From a checkpoint of a small transformer trained on Wikipedia: LayerNorm before each block, capped logits.
Each number is 50 + 15 x the weight over its row's rms, rounded and kept within 0 to 99. Layers, rows and columns count from 0. The size before them is the row's rms in percent of the matrix's.

# layer 4 MLP up, 512x128, rms 0.0968, rows 31-58, columns 0-127
096:41 31 42 47 60 51 69 41 34 53 47 39 49 55 39 73 42 56 28 60 65 50 69 46 37 60 62 74 70 42 13 31 41 74 44 16 71 38 66 48 54 39 43 52 54 07 52 72 37 34 57 35 59 47 54 58 80 51 76 43 56 54 54 62 56 55 64 71 27 35 30 55 40 24 55 56 72 34 41 06 47 54 46 50 77 48 71 54 48 54 57 49 61 39 41 42 32 73 44 38 66 43 49 36 34 36 64 27 42 36 52 42 79 44 53 60 58 58 40 64 74 40 56 30 74 44 29 74
096:52 39 78 71 69 56 49 12 45 47 51 48 71 80 75 54 44 35 37 61 64 53 34 29 60 67 53 53 47 61 65 59 59 35 52 45 51 47 44 42 62 54 65 56 49 46 73 35 67 62 22 49 60 26 65 38 26 35 47 60 61 64 53 21 65 66 67 52 53 46 64 85 65 39 49 63 55 45 49 15 55 48 51 49 57 03 23 42 44 55 43 45 69 41 39 55 51 28 35 45 51 86 70 34 33 73 65 60 47 32 42 59 32 24 77 53 43 72 50 52 55 44 47 44 49 70 66 45
093:85 49 60 59 34 49 74 53 53 59 39 67 68 28 84 42 41 38 51 41 55 75 33 54 45 61 48 51 39 63 54 64 28 43 81 45 41 55 51 53 54 62 33 74 60 52 53 61 55 43 76 46 00 54 44 17 65 23 50 60 47 56 70 41 47 29 40 67 43 40 35 77 31 47 50 26 60 48 38 48 36 52 46 54 61 38 50 55 54 49 45 59 22 53 36 61 57 35 46 77 58 58 64 81 68 41 45 63 34 38 12 53 73 59 40 43 49 64 48 39 66 59 16 72 34 45 47 50
116:51 11 45 62 63 65 52 54 33 51 66 69 55 35 37 70 43 36 61 58 50 45 45 59 50 43 68 58 48 41 34 60 31 75 52 68 30 56 54 47 78 43 55 54 70 22 65 56 28 36 22 71 87 34 31 20 35 45 62 62 81 63 67 67 33 75 46 60 47 43 50 53 26 52 50 38 61 51 35 51 52 59 65 50 73 76 43 30 37 38 75 50 95 45 58 59 58 63 59 52 27 49 52 39 73 75 55 35 44 48 60 22 34 45 31 47 36 40 50 50 43 35 50 51 73 49 48 58
105:60 86 58 49 54 59 45 46 53 73 53 70 58 48 43 60 55 62 44 46 54 54 35 54 62 36 51 63 46 80 61 63 67 59 79 43 20 59 70 38 38 52 72 56 62 68 13 28 49 61 48 59 36 76 54 24 58 48 56 35 37 70 42 43 58 51 62 59 55 53 34 44 43 61 37 64 30 40 61 46 56 19 56 54 63 41 55 49 28 41 69 45 15 54 32 48 67 56 53 24 50 23 41 51 13 44 57 68 39 49 40 64 61 32 64 68 01 41 81 46 46 51 45 35 33 37 49 27
103:51 72 62 32 71 00 48 51 34 67 32 60 39 49 32 42 57 24 51 29 33 55 51 42 42 34 36 72 32 31 53 36 30 58 38 51 44 20 42 51 50 34 65 39 41 14 60 64 38 56 52 46 54 54 58 89 75 43 29 24 43 50 55 67 62 61 52 28 27 64 57 55 52 45 34 25 55 55 55 28 55 67 48 33 75 59 33 41 51 52 60 68 40 48 54 58 55 46 69 29 67 68 23 51 41 62 43 41 71 56 64 34 62 53 45 59 53 80 41 33 57 48 41 65 54 53 34 67
096:47 50 53 67 63 29 33 66 45 46 26 60 46 33 66 40 35 62 40 42 86 21 26 53 47 68 55 48 60 49 40 37 28 54 43 35 55 54 63 67 59 47 37 37 44 48 35 39 38 49 46 76 66 58 44 29 50 64 54 61 32 40 42 28 47 69 49 41 56 38 61 65 57 57 26 58 63 53 51 35 69 55 22 56 34 40 67 38 50 51 50 48 36 35 62 24 72 42 77 47 79 68 69 08 35 57 44 23 74 36 52 43 71 55 67 50 69 93 55 68 40 45 54 56 29 42 75 70
099:50 41 55 42 32 63 47 40 33 70 49 74 38 21 30 74 40 71 40 53 46 61 51 30 67 50 59 84 56 34 76 54 28 53 47 41 36 44 40 39 57 70 46 60 36 68 56 39 43 37 61 46 61 62 37 58 61 28 61 26 42 39 58 66 35 53 52 46 22 54 30 63 61 55 51 30 35 48 80 69 36 74 30 28 52 51 74 44 39 44 41 35 39 55 57 55 49 47 59 41 25 38 40 65 61 49 81 56 44 59 36 46 30 75 81 30 73 93 56 54 32 38 48 31 50 75 31 67
111:63 51 67 45 67 41 49 78 68 55 64 61 28 62 40 24 66 61 43 35 63 39 64 34 54 56 29 53 80 44 52 40 46 80 72 47 61 68 42 59 60 74 51 62 66 49 45 28 59 69 34 33 44 38 47 60 55 89 55 29 38 23 36 65 43 52 50 36 88 67 59 39 32 33 41 61 69 60 68 48 47 42 29 45 60 54 42 59 52 34 48 41 55 48 46 21 30 70 52 85 44 48 50 75 66 61 74 61 48 72 40 62 14 50 68 52 64 42 36 31 52 44 36 65 28 47 31 61
097:24 36 70 45 62 42 50 45 30 53 62 65 58 58 43 36 53 47 38 54 46 71 61 67 92 70 43 49 60 48 42 52 72 55 60 44 69 22 40 66 69 50 36 21 79 56 59 45 57 62 72 36 51 57 40 42 49 49 68 38 39 37 27 66 74 17 59 58 63 30 55 41 58 54 55 35 44 37 39 54 58 77 40 47 26 41 44 44 20 60 55 36 44 58 67 22 17 49 48 29 22 49 50 51 88 56 34 56 36 35 36 56 61 43 54 34 70 73 55 36 62 42 78 36 64 32 56 30
104:70 44 38 51 39 53 31 32 22 77 61 55 36 47 38 58 62 45 47 60 69 30 46 11 62 24 43 66 65 52 69 46 45 43 39 63 57 42 34 71 62 48 70 58 64 68 54 53 73 52 49 39 75 49 23 79 52 41 64 49 47 59 83 72 62 66 45 54 57 59 47 69 47 03 50 71 19 35 50 32 37 64 35 59 72 28 60 54 55 48 38 25 67 18 41 56 56 63 66 52 36 57 64 33 68 54 55 41 40 73 35 52 36 60 46 46 52 40 40 58 63 40 41 70 77 42 62 42
094:58 63 15 76 28 18 44 57 76 42 71 43 49 23 68 68 70 75 56 44 67 34 46 45 77 56 31 42 53 93 68 74 32 50 45 42 42 51 38 63 35 57 28 57 54 40 51 61 49 53 56 42 43 44 46 54 35 62 51 54 64 21 36 63 34 58 51 56 39 81 42 43 26 59 42 48 43 56 31 59 42 37 41 74 62 49 61 24 49 51 18 45 57 33 66 70 53 63 41 53 41 54 32 59 71 38 55 50 50 89 18 62 40 35 46 57 59 52 57 31 45 44 73 73 38 53 34 51
103:49 56 57 99 41 47 65 46 50 49 51 52 50 69 53 44 60 22 37 43 40 59 16 53 74 32 17 43 62 45 61 39 54 20 47 74 47 81 19 49 63 68 64 32 51 61 21 28 51 39 69 41 36 44 45 53 42 41 69 58 31 52 50 46 46 46 52 37 58 61 47 43 43 30 69 45 45 19 42 50 54 61 60 37 67 40 77 38 65 53 30 42 51 64 28 21 62 11 60 54 50 40 35 71 47 33 66 62 58 47 62 57 29 42 56 33 42 46 58 50 66 60 60 68 50 28 60 37
095:59 48 80 44 86 59 36 42 62 77 54 73 33 35 40 38 56 27 61 66 37 44 47 59 51 76 53 33 37 48 35 47 31 39 51 56 56 64 33 39 59 39 58 76 54 54 40 47 55 68 40 63 36 55 57 32 39 58 23 21 28 43 61 46 24 51 55 51 45 30 83 57 21 71 25 61 49 55 78 44 44 70 37 65 48 37 59 52 51 36 53 75 16 43 70 58 53 45 52 45 59 10 72 55 27 48 40 44 32 39 39 45 48 38 55 26 37 57 60 34 70 44 49 25 43 61 63 70
101:53 58 59 44 69 47 54 62 75 50 64 53 59 93 53 44 18 46 21 69 24 60 54 38 30 62 42 51 33 60 54 29 44 42 45 56 50 65 57 52 36 69 47 48 42 55 46 37 64 52 28 80 60 73 50 59 56 66 48 50 43 31 50 36 47 15 44 39 45 50 53 28 67 87 51 41 65 50 71 60 52 33 49 33 55 30 86 26 74 53 44 66 75 58 38 62 35 52 38 41 56 32 91 40 67 69 28 26 59 43 50 77 37 47 39 43 50 43 43 42 45 41 67 47 43 22 53 57
101:63 77 59 56 53 40 39 37 58 39 71 63 37 50 15 62 27 40 48 49 40 63 14 62 88 36 54 37 58 50 42 54 49 45 58 09 74 48 78 55 75 38 59 37 50 44 35 80 26 57 53 39 74 34 38 70 36 53 64 50 51 42 59 62 38 76 54 34 36 48 49 45 40 59 48 36 47 71 46 32 45 47 33 50 34 67 48 44 21 77 66 86 41 63 43 26 57 39 55 49 56 62 63 37 41 44 55 37 58 56 74 43 50 45 49 56 53 64 69 52 44 44 58 37 53 70 94 60
108:44 62 47 32 57 49 56 61 47 59 42 87 65 35 37 73 42 57 69 47 42 47 23 35 43 49 68 63 44 42 51 47 34 18 39 75 43 54 27 31 46 63 39 50 26 41 84 63 56 62 31 30 42 62 32 37 58 54 70 43 47 34 55 55 36 76 42 59 76 76 37 45 49 59 60 63 44 69 68 61 28 32 52 31 52 42 52 55 10 55 42 33 61 29 42 47 50 54 62 50 53 46 49 55 47 70 41 79 67 62 60 90 67 24 33 61 45 73 71 47 66 39 30 64 34 49 37 28
097:65 51 61 46 66 47 43 39 74 14 58 60 96 50 62 46 48 34 32 75 44 72 61 72 70 37 35 49 64 57 33 35 78 64 33 65 32 71 52 43 38 90 56 41 63 52 74 63 52 36 32 54 35 63 37 38 27 36 73 55 59 37 61 45 49 94 45 40 72 56 62 32 30 59 41 37 66 47 62 66 73 58 61 75 52 65 36 37 50 30 59 38 69 60 52 27 55 58 77 66 57 32 44 40 45 30 35 71 59 62 44 60 59 47 65 49 50 52 58 53 45 60 45 48 52 44 39 51
087:31 42 45 65 31 44 64 58 36 53 60 51 35 73 67 43 40 28 54 66 68 31 53 51 58 46 56 37 33 13 69 49 39 63 66 44 38 21 50 48 82 22 54 62 56 23 33 70 45 42 39 56 42 36 62 37 63 46 57 41 38 73 45 59 40 46 56 54 62 51 71 47 73 68 58 55 46 63 50 41 47 46 52 41 70 52 38 28 64 74 75 39 46 85 45 46 45 69 65 58 41 49 51 27 53 45 36 45 76 49 57 07 20 41 78 80 50 80 43 45 42 37 54 39 67 62 31 66
104:68 37 36 68 37 33 53 46 57 60 58 40 61 56 33 41 41 51 48 76 75 44 34 54 86 50 16 54 67 56 30 42 56 81 58 56 42 32 47 65 53 52 31 31 31 46 47 63 74 71 31 63 26 66 66 51 58 42 50 49 57 53 48 48 37 48 41 45 57 47 89 52 58 48 27 57 21 52 38 42 42 65 31 65 69 59 39 54 54 67 61 23 36 45 59 45 12 60 40 18 52 62 49 73 73 33 37 47 82 30 58 31 34 53 61 47 49 55 63 66 74 65 51 59 15 50 51 42
101:64 67 51 36 64 74 60 71 38 42 48 44 74 30 23 59 49 58 53 46 64 44 45 54 50 34 54 45 61 47 68 61 16 43 42 56 56 51 36 66 24 42 41 45 67 31 58 48 43 27 49 24 43 72 22 80 42 28 45 56 58 53 56 54 49 58 62 40 49 46 32 89 61 35 70 37 44 55 63 34 17 42 53 40 49 38 45 59 59 33 68 74 60 70 38 27 73 66 32 72 38 48 63 66 70 37 23 47 48 45 55 54 24 25 37 43 53 45 44 72 47 53 54 46 60 14 36 15
099:60 49 55 70 66 39 37 47 58 55 70 57 54 64 85 49 50 40 65 60 73 47 61 46 53 61 62 61 70 56 57 40 48 58 64 31 50 46 40 46 52 79 39 45 57 53 44 64 61 64 36 54 82 56 50 46 81 57 47 68 57 54 75 31 28 51 62 57 17 59 34 51 29 34 46 60 47 45 63 43 46 49 47 30 86 27 28 62 64 53 63 00 59 57 33 34 63 39 42 24 55 67 50 64 54 50 39 52 17 33 53 12 59 56 74 60 69 35 50 26 33 74 68 54 56 67 44 55
107:80 37 79 59 32 32 49 66 54 34 26 39 43 53 29 51 68 64 52 61 65 66 38 36 46 50 72 63 50 54 38 87 56 42 64 33 44 41 48 47 42 43 34 92 48 44 45 47 39 63 55 35 41 43 50 70 71 55 38 42 39 61 58 39 34 78 51 74 50 49 37 60 31 72 45 47 53 51 32 71 52 50 51 56 90 64 38 46 49 42 55 16 41 33 43 58 42 36 70 46 58 37 60 99 49 60 54 49 46 59 25 36 56 32 65 58 57 79 70 48 37 52 35 64 68 57 60 58
095:44 65 63 39 37 43 48 33 80 37 54 68 43 75 66 45 37 63 58 37 65 71 38 33 31 78 36 41 46 38 66 23 35 55 38 36 33 22 72 38 39 53 66 47 44 59 44 60 48 35 46 78 54 24 31 25 61 50 77 48 64 54 53 71 44 95 59 58 30 57 41 59 22 45 28 59 54 32 57 31 51 45 49 53 37 58 49 66 36 69 41 44 30 60 49 56 53 66 50 66 68 70 62 49 43 56 48 30 33 37 68 58 73 23 55 58 61 58 21 46 66 54 66 35 54 27 72 30
103:51 76 48 37 08 44 05 49 46 38 46 55 53 73 52 53 62 61 68 56 58 41 61 56 89 46 34 56 59 62 50 44 17 52 56 41 29 42 33 43 30 41 38 58 60 50 42 44 52 33 36 67 37 61 69 18 59 33 53 37 44 47 51 44 52 33 56 60 59 58 39 73 22 73 62 74 53 36 55 60 46 82 51 34 48 43 46 35 54 25 70 21 46 35 48 65 39 58 45 24 31 45 23 40 44 32 61 39 64 52 63 70 54 41 69 56 51 57 54 60 55 78 47 59 80 42 80 43
102:54 41 53 52 82 66 52 64 70 45 44 50 53 43 66 38 80 83 16 41 63 40 36 49 17 61 43 45 38 28 55 52 37 48 70 41 51 19 47 49 42 51 78 63 51 56 47 56 37 64 58 34 51 51 38 60 63 37 58 32 52 71 50 43 23 62 56 41 27 53 37 54 13 43 43 44 48 44 15 57 63 33 52 37 62 44 55 56 48 30 43 86 46 50 54 34 26 70 49 67 58 47 27 48 62 23 58 64 53 66 37 45 58 49 52 69 52 17 62 83 51 33 61 10 57 49 55 39
101:55 44 48 75 54 72 60 50 62 48 68 49 60 70 29 51 62 23 44 60 91 51 59 41 51 73 31 22 39 30 63 32 27 49 84 39 49 60 55 45 47 52 38 56 54 45 72 44 32 57 60 52 29 36 46 63 54 55 57 77 66 56 73 33 67 40 28 46 43 32 63 53 46 50 37 33 69 32 33 14 65 57 54 32 47 59 44 17 55 55 60 48 60 63 63 54 52 50 60 49 55 46 63 69 53 88 51 35 49 56 39 13 83 40 53 40 56 19 59 81 42 63 55 33 45 35 59 54
093:72 53 33 31 20 60 45 29 36 61 55 63 48 37 38 49 56 48 40 55 61 31 50 46 57 58 32 55 18 22 47 64 48 75 62 76 56 15 50 74 33 26 66 59 48 40 40 70 59 47 57 33 43 59 61 38 58 35 43 41 69 63 63 76 58 40 52 57 46 34 43 74 51 61 49 55 38 59 59 54 58 63 52 39 63 41 50 38 34 45 46 29 48 68 70 85 41 95 67 28 24 52 51 24 59 62 18 49 34 42 38 34 34 45 37 46 46 83 44 60 22 46 49 57 53 41 72 44
# layer 4 MLP down (transposed), 512x128, rms 0.112, rows 31-57, columns 0-127
094:50 35 59 60 57 39 45 49 61 47 39 43 34 65 65 52 34 45 46 62 43 40 68 61 26 45 55 57 51 60 53 39 32 47 43 50 60 51 35 76 50 52 38 52 45 41 45 50 52 75 66 44 42 34 35 78 82 57 41 71 77 42 43 45 27 64 61 28 75 71 63 62 59 47 38 41 74 45 68 59 52 40 45 60 07 25 30 69 32 71 56 40 55 47 44 75 58 45 90 54 45 43 45 46 61 41 07 47 80 38 42 72 66 31 36 79 54 39 57 42 27 65 42 71 38 65 75 65
100:48 79 50 48 21 52 66 51 43 44 33 37 82 43 69 58 69 50 46 52 29 22 51 53 58 37 41 52 37 67 75 42 36 68 45 17 55 43 64 67 23 56 55 99 55 26 37 49 42 58 49 40 52 40 56 30 59 84 52 66 31 56 28 24 37 49 68 45 27 39 47 51 54 44 46 47 33 61 38 35 88 79 48 36 47 45 59 33 50 45 76 50 44 39 64 37 51 31 52 52 39 37 51 50 56 43 33 44 50 43 86 33 58 63 46 56 43 38 61 50 48 47 63 18 67 49 44 76
098:47 52 65 39 62 36 46 60 51 77 16 40 49 66 55 31 07 48 47 50 61 46 21 55 48 49 45 41 50 35 32 47 53 52 59 49 41 58 68 40 52 71 62 37 32 52 61 71 52 42 39 52 72 64 57 27 34 37 58 49 62 57 32 35 52 59 28 43 40 71 37 71 39 65 28 48 38 36 37 46 49 54 31 40 51 59 33 83 48 50 43 53 57 30 40 49 47 65 31 41 65 39 63 59 29 72 81 45 68 78 38 66 60 58 51 19 35 23 34 27 13 63 39 29 62 31 55 17
102:66 46 58 58 67 72 57 57 59 36 45 22 31 56 60 39 40 49 72 62 55 44 38 61 40 64 45 29 80 36 82 32 38 33 54 45 58 59 55 53 40 70 38 68 57 29 29 29 56 25 77 53 48 58 56 56 42 31 47 68 70 54 81 42 35 41 50 65 67 49 36 75 63 60 57 52 56 44 55 62 40 31 64 65 41 62 57 73 67 60 65 49 61 50 68 14 25 51 44 28 61 60 49 34 61 39 63 36 74 46 46 52 47 21 92 56 19 34 45 41 61 66 47 50 42 77 73 57
109:39 61 36 59 69 35 60 45 55 41 45 67 41 56 53 46 65 62 49 53 60 39 34 56 45 79 43 73 53 31 51 51 44 28 48 51 50 57 40 56 42 52 42 53 47 55 47 31 00 61 46 49 72 46 43 49 40 41 20 64 35 52 60 63 29 58 61 36 33 39 78 45 52 45 39 39 38 86 56 30 50 21 40 51 47 35 69 75 29 43 62 60 52 39 48 47 44 24 92 46 41 71 67 38 33 45 38 63 64 65 39 41 75 57 51 73 45 33 49 68 16 32 59 33 55 60 24 61
102:35 23 83 55 32 53 35 62 67 67 81 48 62 36 83 46 26 32 41 59 52 40 48 71 42 44 39 48 71 49 47 72 47 37 92 58 51 43 46 65 58 44 66 55 45 63 65 51 45 49 58 44 39 56 42 50 55 54 37 78 36 66 42 27 53 59 50 58 60 73 43 40 58 61 14 70 30 49 50 63 69 55 50 54 40 54 64 68 57 48 20 56 60 52 55 61 78 50 58 53 70 53 60 69 28 49 33 49 64 52 27 47 14 29 31 43 78 46 68 36 47 41 46 53 44 05 60 40
080:42 33 40 78 49 21 47 18 30 74 51 18 29 43 45 68 44 65 58 54 61 67 29 55 29 34 58 78 75 46 28 46 71 58 56 60 46 61 60 54 63 34 39 52 51 55 48 62 47 34 29 45 63 47 78 51 71 37 45 46 38 72 33 52 67 29 57 76 63 54 36 32 40 66 66 40 49 68 27 47 48 56 54 71 22 31 66 68 42 65 37 63 13 60 53 39 75 57 33 54 37 69 50 46 31 70 55 77 51 78 76 67 32 63 65 64 50 56 47 50 46 46 51 39 53 55 45 43
099:60 66 40 54 51 38 44 46 64 71 28 57 48 67 63 56 34 31 47 63 47 62 56 46 28 39 46 47 26 46 42 57 71 59 56 58 89 61 15 61 40 39 64 33 62 46 44 82 54 53 63 51 62 84 67 54 76 62 73 37 51 55 53 56 51 29 56 35 53 65 77 39 20 47 71 62 56 79 40 63 54 46 80 50 36 59 56 51 36 52 40 24 52 23 61 71 41 51 26 14 41 44 47 51 52 47 67 60 60 34 49 75 78 55 38 61 66 52 78 76 56 47 46 75 61 50 32 43
111:43 41 46 62 35 37 42 78 69 64 49 41 65 54 56 40 45 60 45 34 46 20 60 63 37 61 16 28 58 45 68 30 49 44 34 68 52 45 62 55 54 51 46 53 34 50 71 56 59 40 38 69 59 55 53 60 59 40 40 35 64 62 30 55 57 46 48 54 74 57 42 50 84 75 31 59 47 41 55 61 76 68 56 36 64 38 23 39 50 42 27 28 46 43 63 58 61 96 36 60 47 63 71 09 55 29 28 64 29 50 62 56 44 63 48 23 61 73 35 49 49 72 66 55 61 66 13 45
085:82 54 34 67 32 52 46 45 46 57 54 54 61 55 24 52 65 56 51 52 75 40 47 45 44 35 61 69 40 46 34 71 60 49 44 47 51 66 66 51 31 76 85 54 42 80 53 52 07 32 41 61 39 71 15 77 43 61 45 63 67 58 50 55 60 67 49 37 36 53 50 46 55 69 38 89 53 51 43 51 56 42 52 35 66 13 70 30 40 23 38 50 66 44 48 54 74 47 80 51 38 50 58 76 44 65 76 35 72 81 61 50 68 60 51 61 51 55 63 48 47 28 42 30 49 57 55 40
099:56 42 39 61 51 39 55 47 28 43 44 47 46 32 29 44 47 61 15 45 64 48 60 30 45 56 38 52 15 51 47 35 62 35 64 54 17 53 51 27 18 38 53 43 56 83 43 54 35 72 52 54 47 33 24 57 54 83 50 69 74 46 56 44 63 53 38 26 60 72 54 46 62 37 36 18 30 48 55 54 22 79 64 61 42 24 69 35 42 42 70 73 55 46 57 83 55 61 40 45 28 53 43 58 65 85 45 46 30 34 41 66 63 63 35 49 70 62 46 50 44 56 66 49 25 47 52 67
094:41 44 60 52 48 54 25 23 66 47 24 37 50 50 39 64 30 40 48 71 41 37 47 72 39 55 88 81 62 46 56 31 61 43 38 45 41 42 35 13 46 20 60 57 45 75 45 58 51 47 58 57 68 36 53 25 55 64 60 43 54 73 68 49 25 53 39 51 50 36 53 26 49 53 60 87 66 48 86 35 51 33 54 46 67 48 39 35 34 42 26 37 70 53 35 57 54 54 89 53 58 61 53 36 38 56 50 20 72 53 62 48 74 29 65 27 60 69 43 47 40 47 55 59 65 44 75 51
106:16 62 52 55 60 32 50 59 49 57 44 59 48 62 65 61 60 28 38 52 26 37 48 46 32 45 20 25 15 46 68 34 53 42 37 31 63 44 28 60 33 73 47 54 39 57 48 59 60 47 70 52 99 89 66 45 44 73 34 51 52 48 61 61 38 61 39 49 64 59 33 53 63 67 66 66 55 31 51 58 64 44 70 35 36 46 37 39 72 45 79 28 39 65 39 57 85 48 45 39 28 47 56 36 57 60 48 72 39 46 39 74 75 39 36 65 18 52 48 50 46 66 39 49 51 63 39 63
092:25 44 23 24 43 45 55 26 52 59 58 55 36 54 48 45 52 67 36 56 40 12 21 49 49 58 34 53 53 21 83 49 69 51 68 84 60 71 72 27 36 32 26 56 30 68 56 57 48 47 36 68 77 78 76 47 74 61 57 53 52 37 51 62 52 68 46 44 69 57 51 49 54 59 38 46 71 64 72 50 38 43 21 43 71 58 52 50 49 50 22 46 51 31 66 55 48 33 39 60 59 40 23 40 50 52 42 76 42 55 59 61 55 57 73 77 49 35 45 67 60 61 25 44 75 42 38 41
101:54 53 42 34 68 40 36 40 39 48 69 42 62 42 53 53 52 35 82 67 46 37 38 60 60 33 56 28 73 45 47 61 31 59 38 52 66 34 40 81 43 46 47 60 53 35 54 49 64 30 47 63 22 59 63 87 37 39 83 56 63 34 62 38 56 32 74 27 63 50 61 12 54 80 58 46 58 38 44 51 66 57 58 72 67 53 64 64 35 41 50 43 31 53 40 45 65 40 59 63 14 64 50 63 31 42 70 70 26 81 44 55 50 59 57 40 12 48 49 57 46 39 32 36 44 42 67 20
102:23 47 74 57 31 50 49 96 51 43 23 30 28 73 61 33 45 37 48 50 52 48 53 63 44 69 43 65 36 70 40 49 50 66 48 51 48 49 59 77 43 80 19 28 39 42 57 49 50 40 48 35 19 62 53 61 37 36 52 67 25 57 47 60 54 55 66 90 49 45 40 29 52 51 57 70 38 44 73 77 60 49 38 35 50 51 23 53 54 66 50 30 61 45 63 45 82 80 45 63 65 21 40 44 28 66 42 29 50 50 69 31 59 56 48 32 27 38 52 54 58 45 43 68 36 42 67 42
117:48 59 63 48 43 56 35 63 44 49 62 45 79 64 58 69 38 71 68 55 58 50 14 34 16 58 39 41 58 48 61 36 31 40 66 33 43 64 40 30 77 52 29 56 30 45 34 57 42 25 54 57 46 28 63 14 50 35 44 63 42 48 42 22 44 44 76 51 29 36 29 47 43 60 65 22 70 58 63 54 71 32 38 32 37 58 42 34 45 50 65 49 48 54 51 80 53 57 79 45 62 59 44 70 88 74 31 40 32 38 70 45 52 57 47 42 55 41 66 53 67 47 63 49 52 38 31 82
092:33 30 45 60 18 40 79 66 63 60 74 63 38 29 43 23 27 55 55 42 33 30 62 57 54 59 57 70 51 34 28 56 59 61 47 47 44 52 48 33 50 45 84 36 59 46 76 66 42 34 75 29 25 24 49 37 72 83 41 64 43 52 41 49 49 42 45 51 61 58 45 58 60 52 57 45 41 67 45 53 47 49 37 89 43 43 32 51 48 51 48 45 17 45 62 53 42 48 38 30 38 57 25 58 69 44 39 72 59 66 49 57 33 26 41 23 63 22 52 37 68 45 51 71 45 40 92 51
086:48 38 46 35 75 52 68 52 40 67 58 61 42 54 65 32 65 48 51 86 55 37 55 40 47 76 15 43 60 61 69 43 73 45 52 79 58 56 69 35 69 77 42 62 16 45 62 12 66 55 84 67 68 53 33 57 53 66 55 56 34 62 37 69 46 65 43 58 53 42 43 59 57 54 26 62 78 62 61 64 45 44 46 60 58 62 43 61 46 63 63 76 65 55 65 37 59 57 58 57 49 72 44 66 60 37 53 66 60 75 44 80 85 53 59 51 59 22 75 51 70 60 64 55 53 67 56 59
102:38 56 67 51 52 42 44 60 66 46 55 40 69 57 66 54 72 57 49 20 28 43 51 61 40 33 43 18 30 32 67 62 23 42 58 55 60 26 53 55 24 46 48 48 53 61 61 59 25 48 72 36 76 62 62 42 42 33 59 50 37 42 51 35 64 28 42 58 70 59 28 55 64 62 70 52 77 43 50 48 49 64 70 55 44 22 39 29 22 54 98 50 47 74 72 51 60 30 55 55 27 64 61 35 44 48 59 56 21 53 46 66 65 56 25 40 55 47 28 56 47 44 55 49 65 74 20 25
121:62 63 43 31 33 47 48 63 57 56 53 40 40 34 55 40 44 70 32 18 40 59 30 52 45 33 45 00 36 57 51 45 48 40 88 51 63 76 56 56 62 30 43 43 47 43 39 47 36 53 48 68 57 13 82 39 39 62 67 57 31 52 60 27 47 29 34 60 38 56 47 68 38 42 26 56 43 57 36 55 73 41 65 49 63 42 56 54 59 45 43 21 52 62 54 46 52 43 42 41 43 40 57 37 45 65 99 52 38 65 58 42 40 57 60 26 62 51 77 80 43 38 54 34 54 71 82 65
104:36 55 57 62 60 52 64 07 73 50 47 57 71 34 56 33 60 39 54 49 61 61 61 57 48 23 30 28 81 44 46 48 64 27 55 46 52 64 58 73 59 65 47 45 62 48 34 77 41 43 39 36 56 28 60 58 46 39 53 81 46 50 37 74 42 67 42 65 41 28 52 64 32 70 35 65 55 79 70 52 84 42 59 57 57 19 44 73 55 67 35 61 56 46 39 49 49 64 66 66 34 67 63 65 52 62 31 59 52 39 35 35 23 40 30 55 50 63 28 47 40 08 27 61 40 49 64 42
104:35 30 51 52 58 44 47 44 28 39 48 30 30 75 55 59 48 43 42 43 58 35 51 40 49 29 35 64 57 48 69 62 48 67 42 49 67 47 73 27 41 62 48 64 30 38 65 53 30 82 37 61 32 82 61 42 59 82 47 53 54 47 45 42 51 61 22 00 41 72 33 46 66 70 51 46 40 50 64 64 44 45 45 60 58 23 73 86 61 54 57 53 65 37 44 51 60 77 52 47 09 37 41 55 71 23 72 70 39 38 43 31 69 44 56 53 59 25 49 52 46 56 59 41 64 53 69 38
096:64 52 59 16 62 48 72 42 43 56 59 76 45 60 29 43 41 32 50 51 44 78 29 21 46 31 44 46 58 54 51 47 19 34 81 41 43 38 79 72 63 49 77 58 45 52 50 70 53 46 65 44 32 69 83 58 41 55 64 62 52 66 38 34 48 46 57 36 70 62 44 33 45 60 61 46 67 28 58 70 46 77 62 58 52 43 44 40 50 36 63 52 53 57 38 65 41 21 73 32 16 50 61 51 47 38 50 46 11 37 57 70 63 59 16 36 45 38 48 75 44 17 33 49 53 47 50 52
100:71 53 59 73 42 62 51 53 47 46 51 48 44 27 48 52 32 37 58 56 77 34 19 31 49 75 36 36 71 46 52 55 21 38 43 39 56 29 26 50 71 54 27 60 30 59 43 37 42 50 66 55 49 56 73 46 49 47 23 68 25 41 54 46 70 57 67 61 37 44 38 79 53 57 39 66 57 23 42 70 46 68 22 26 66 27 49 25 50 76 63 33 65 47 51 36 49 62 57 33 39 28 45 69 59 21 50 54 39 56 48 54 33 44 66 41 66 38 43 47 56 47 46 72 94 62 38 21
100:33 54 41 34 24 27 45 60 59 22 34 51 49 28 50 40 56 33 32 46 78 49 47 61 64 55 62 73 38 47 38 58 62 53 50 50 64 67 63 55 32 50 13 46 74 68 41 52 45 72 37 74 35 72 44 38 39 67 21 37 33 46 30 40 62 56 28 64 47 48 37 33 47 36 63 62 37 44 40 74 11 69 42 72 58 57 54 74 29 45 42 48 85 59 40 36 52 32 54 86 46 65 41 46 61 39 13 45 47 34 50 46 49 48 50 50 39 60 55 44 76 48 28 29 33 44 44 64
098:31 63 39 32 34 31 63 20 34 46 24 55 51 35 40 29 49 28 37 51 44 72 57 57 45 48 62 50 36 61 53 73 38 54 30 45 26 60 40 52 25 68 45 43 78 60 53 44 51 58 18 58 43 47 42 69 32 36 52 46 49 61 37 30 17 40 38 46 79 78 58 36 26 58 50 54 47 72 51 61 45 53 61 73 48 52 52 50 29 24 36 00 38 50 37 51 61 47 39 52 41 43 51 24 43 50 55 65 34 68 37 42 62 51 43 47 41 39 78 48 59 52 05 45 44 25 59 38